Part of a small language model's weights.
Size: 16 layers, width 64, 3 heads of 32, MLP 256 tanh GELU, vocabulary 8192, 1.59M parameters.
Each number is 500 + 25 x the weight over its row's rms, rounded and kept within 0 to 999. Layers, rows and columns count from 0. Numbers have three digits each. The size before them is the row's rms in percent of the matrix's.

# layer 2 MLP down (transposed), 256x64, rms 0.118, rows 160-181, columns 0-63
123:506459550472492493505490508539474502523486516482508510505474523492513500511499470505495448539526512469488533546524525521516486491550476505488492506536554504501451499512476502514494473476493433
128:450448475503469472524468532497464503492482524504513522484499510504503492488489426540526496523507526508480487522465529544513519490486486488515502459483510484532518529483493550465524488514481473
082:506531502445524519479481483473482497457521499491494513455507531520541483502490519488471487517500490443480522501529512511530480531498469499473470519521524481472486478477491424509467477517524474
070:494485480506492449476487477504513479494517484497556489516570542538446493490494499501503564489525521487504475500503493492499490503490504483509465529560528505525505486518493462513544515518507472
077:499512546460548509513539532524525515529511479516536491514481482469533462545505512503513497474461494494513520515525482506466524516531496507473496562496471512520463505559517493492492539499494497
094:512477520458494458488533536443477485492488503514475494533483471540509484505498517466488509457536507484521539517521467522514474540542509546479510507534514509534513484515499531488495486549485510
097:507519478491522519489443535511522550498485507518531469499465474482460488509524498468475539473478515508469452482493477510503482470466514504494489488515488470487477488480486489538438519539466516
101:476462502499491523498469474530471500502493531491488480461517521549450551477488491537517498518537519542534505502503469495487455478522491450536513467509493476506521503489516496507511495534454528
086:509532561533515516509551531527505477521539483519537498483526514515497552482492478546470517569528498523491496519499482503512506510508520471472500484534484528491493448507516482501505483482519492
115:476527543480467487515454531533505540560496523437474466503498494494524480521509488523502500472531513474520531482516485447486524517506502547482511518544486500486481519493510483503478493500513467
097:456499488498509486457498516536513503471477475480488487488501523476511489512512533560469513431491484523504553467463493530521539514492515524506530479469515526486502508531500482456509510466474505
110:514528504481493510478562448475484505568477484484447502476527487482518482512496528493464514478531482475509549448474501504493506508495515539488490480532496489497540501487483498516491491526522540
067:541489500479505507446524519525498475516541463516497513466494507481490519507518507485499501549449507539479476481503503466485543461491486451520507486444490492462470500487541462501495501514504527
103:514496500524458498460495486472515526438488507470467548496528465470530495498484484514465498529526495501502518488460477520517475497436502506479452515494481497497494510566510497517479470499521506
083:489523511495518537450496486503501521523497505448514531469517482519505499488491496517464494562525507468497537480514473487531457472443506462496499509526513475508501487532490460526476513550486525
047:534501458502495536497483518516536532509487481467434517523463495487533529530487506528536507482449517534493491525494502487524500475483494515551463465447477482513476517492517506509512477475496486
110:536508539502507498498499500451485531510536472492518458527505464500508487465444531482473487502489546478517492473511537490517512505499470487536469513520458470517499487500541542517457500542496493
060:520473524497491521478494499498480452499515474506524517533529497524532482518516457505489492541507513496520479461495462479464522496484529502491464487564508527535541516536482463525458517533469501
076:497551485499560476509521549486502473493503522499507479468481489538469537513542534519481481515517533504492495526457508523469501494482495454494527514455495503516486476516490542496469507515516552
113:476495536497507512498521528506518491478493522541480530493513500498459471500474517500524508507500513542490442503421530508526474485473479478465525525484522524504515519503529499460504468451477532
112:503511486501509536509555499493469506498557528509525470480502511500512503453472534495483447483530529467515537495493524495504482503468528516471492459549507487478499453502511492467507527545485471
080:504570508486527531511502480510491524494545503468515491479472521521473489480516575518476464495497485501544482506451505518487486533511500481496472497493520472560492485528471529470508500503518489
# layer 2 MLP up, 256x64, rms 0.113, rows 161-181, columns 0-63
123:512489452512510462525533566461511506522482478472496533510493453484481519471522512492540511507489501440504525513508512521522483456448502498515498520453462515525519508505504500486479522477511516
075:518486489509560484509475514534498472482506531471486469476457514465487504516520525493493464513477462477491478524469501526518495482526471516473511494443503509568464499503501548498485462480511496
077:505490468472511510496480530494531534524503521477478473495477513483502504535513505502487491462471477497456516502541532507501494534472490480486545479465489469475508554500521519478475493484419538
077:477470503518484494512508480489534463522496510483476485543497509506458553486493511496504476496546476529506513493546507486475504535515505511498490532483522544505534460506485539453459512472494438
102:540498513503477484489512496522525510537511504479482531459529513510470490494525509563521491551509460498476453515469501478541500493526517469505504532479497518479536550489490517522501522475445499
093:486514516492498463453526475510505507509512528520500499519496511521492453493501549524488469488505460496471508498517498524507470523478518516521521509527476546512509499482460444493513527458537426
093:483532474535500467531483514510529488507498536502503482534480512465497449501487488478491555507461491491465457486501530486507510560483476528503484504496509492476457492546491522518509512518561520
081:492529524480523562510540511543471488478471465512459481493492487506491527436481492479496482489551516529514493523568498520496494483508508486502546495471506492502500482507521537497517471516471505
118:498516511510486491541494496532528453526513519483492468480514479466446499509499530509474519457498484500477484524504516448515526522527509533509517504539474497489465526530450555490462522493493471
097:529526481546502486552530504499456465531512499507493511517460493561491523505536517489500539535464497477497502493504496458498492472572525483487488526520512483478513492486478515523464528487498510
120:539536506485517496494496518509479489522508533482497493521510527504505487564512493526481509486483487483473486496511489468504527506503490504413479475534508501463488547478499522454524456476493552
059:515563482551508452473518480542467483473502442484472491482519475497531517484473492496521506530490515532483470543524547482468488508514499463506494476504537500490503518517512517487470496495507467
112:511515500514455490545527505517486472487536493522501458522472494500459509504522536457488442518465487487516464548522487472543481519528480485511529497541512481505523477474480472471480525504499504
090:520511533515505447475510498531501492435543543541477479481503445487475508487490499503494528485477518497525484539483495516489472495525461517463538494496510492521463492511468537522499493495461474
066:482518510492509509497536485525464467499497493529537514490545529517481491490531513491470515489519484448508524513510504498492510528506536492482558510523559537474566521516517460479489502518497539
128:528534477467525504529495436478493490514506458531527472510506500537458525463492529491480514467507501462484459529518539480541529528497515456508475498520493497514515496462464514482486510494493476
064:464513488545529475525508506518504532517514498469438454497492499469444504491521499515511520493506463472484501536506550518547511481479502479495509519438478479448492482482480512493518506510503516
069:513511532543466520484505466550476504485482502499474546479531503494493502509458448498538488492506503492504519468571489494490488489531491519488488470575506508482525518495524464470502505492505513
083:451485523530492487475549519504498485500508510526500500538505469418523485465546495493538527490503427490519496485489477529485498529517513505491508496522504499485483531457516485496491481462517489
121:510511466483487530507549487524474520526552493517514482447523520523477544473463526496494528518523514511490500526499499484552528495492491502464501448531520493515490485453469525489483465527479493
070:498488494571493473492488504510541510515470491507472559513492505460494536476493496495528541537510425519508539483538483497483501525496463501517530495479459515486502518531510494499502470485505513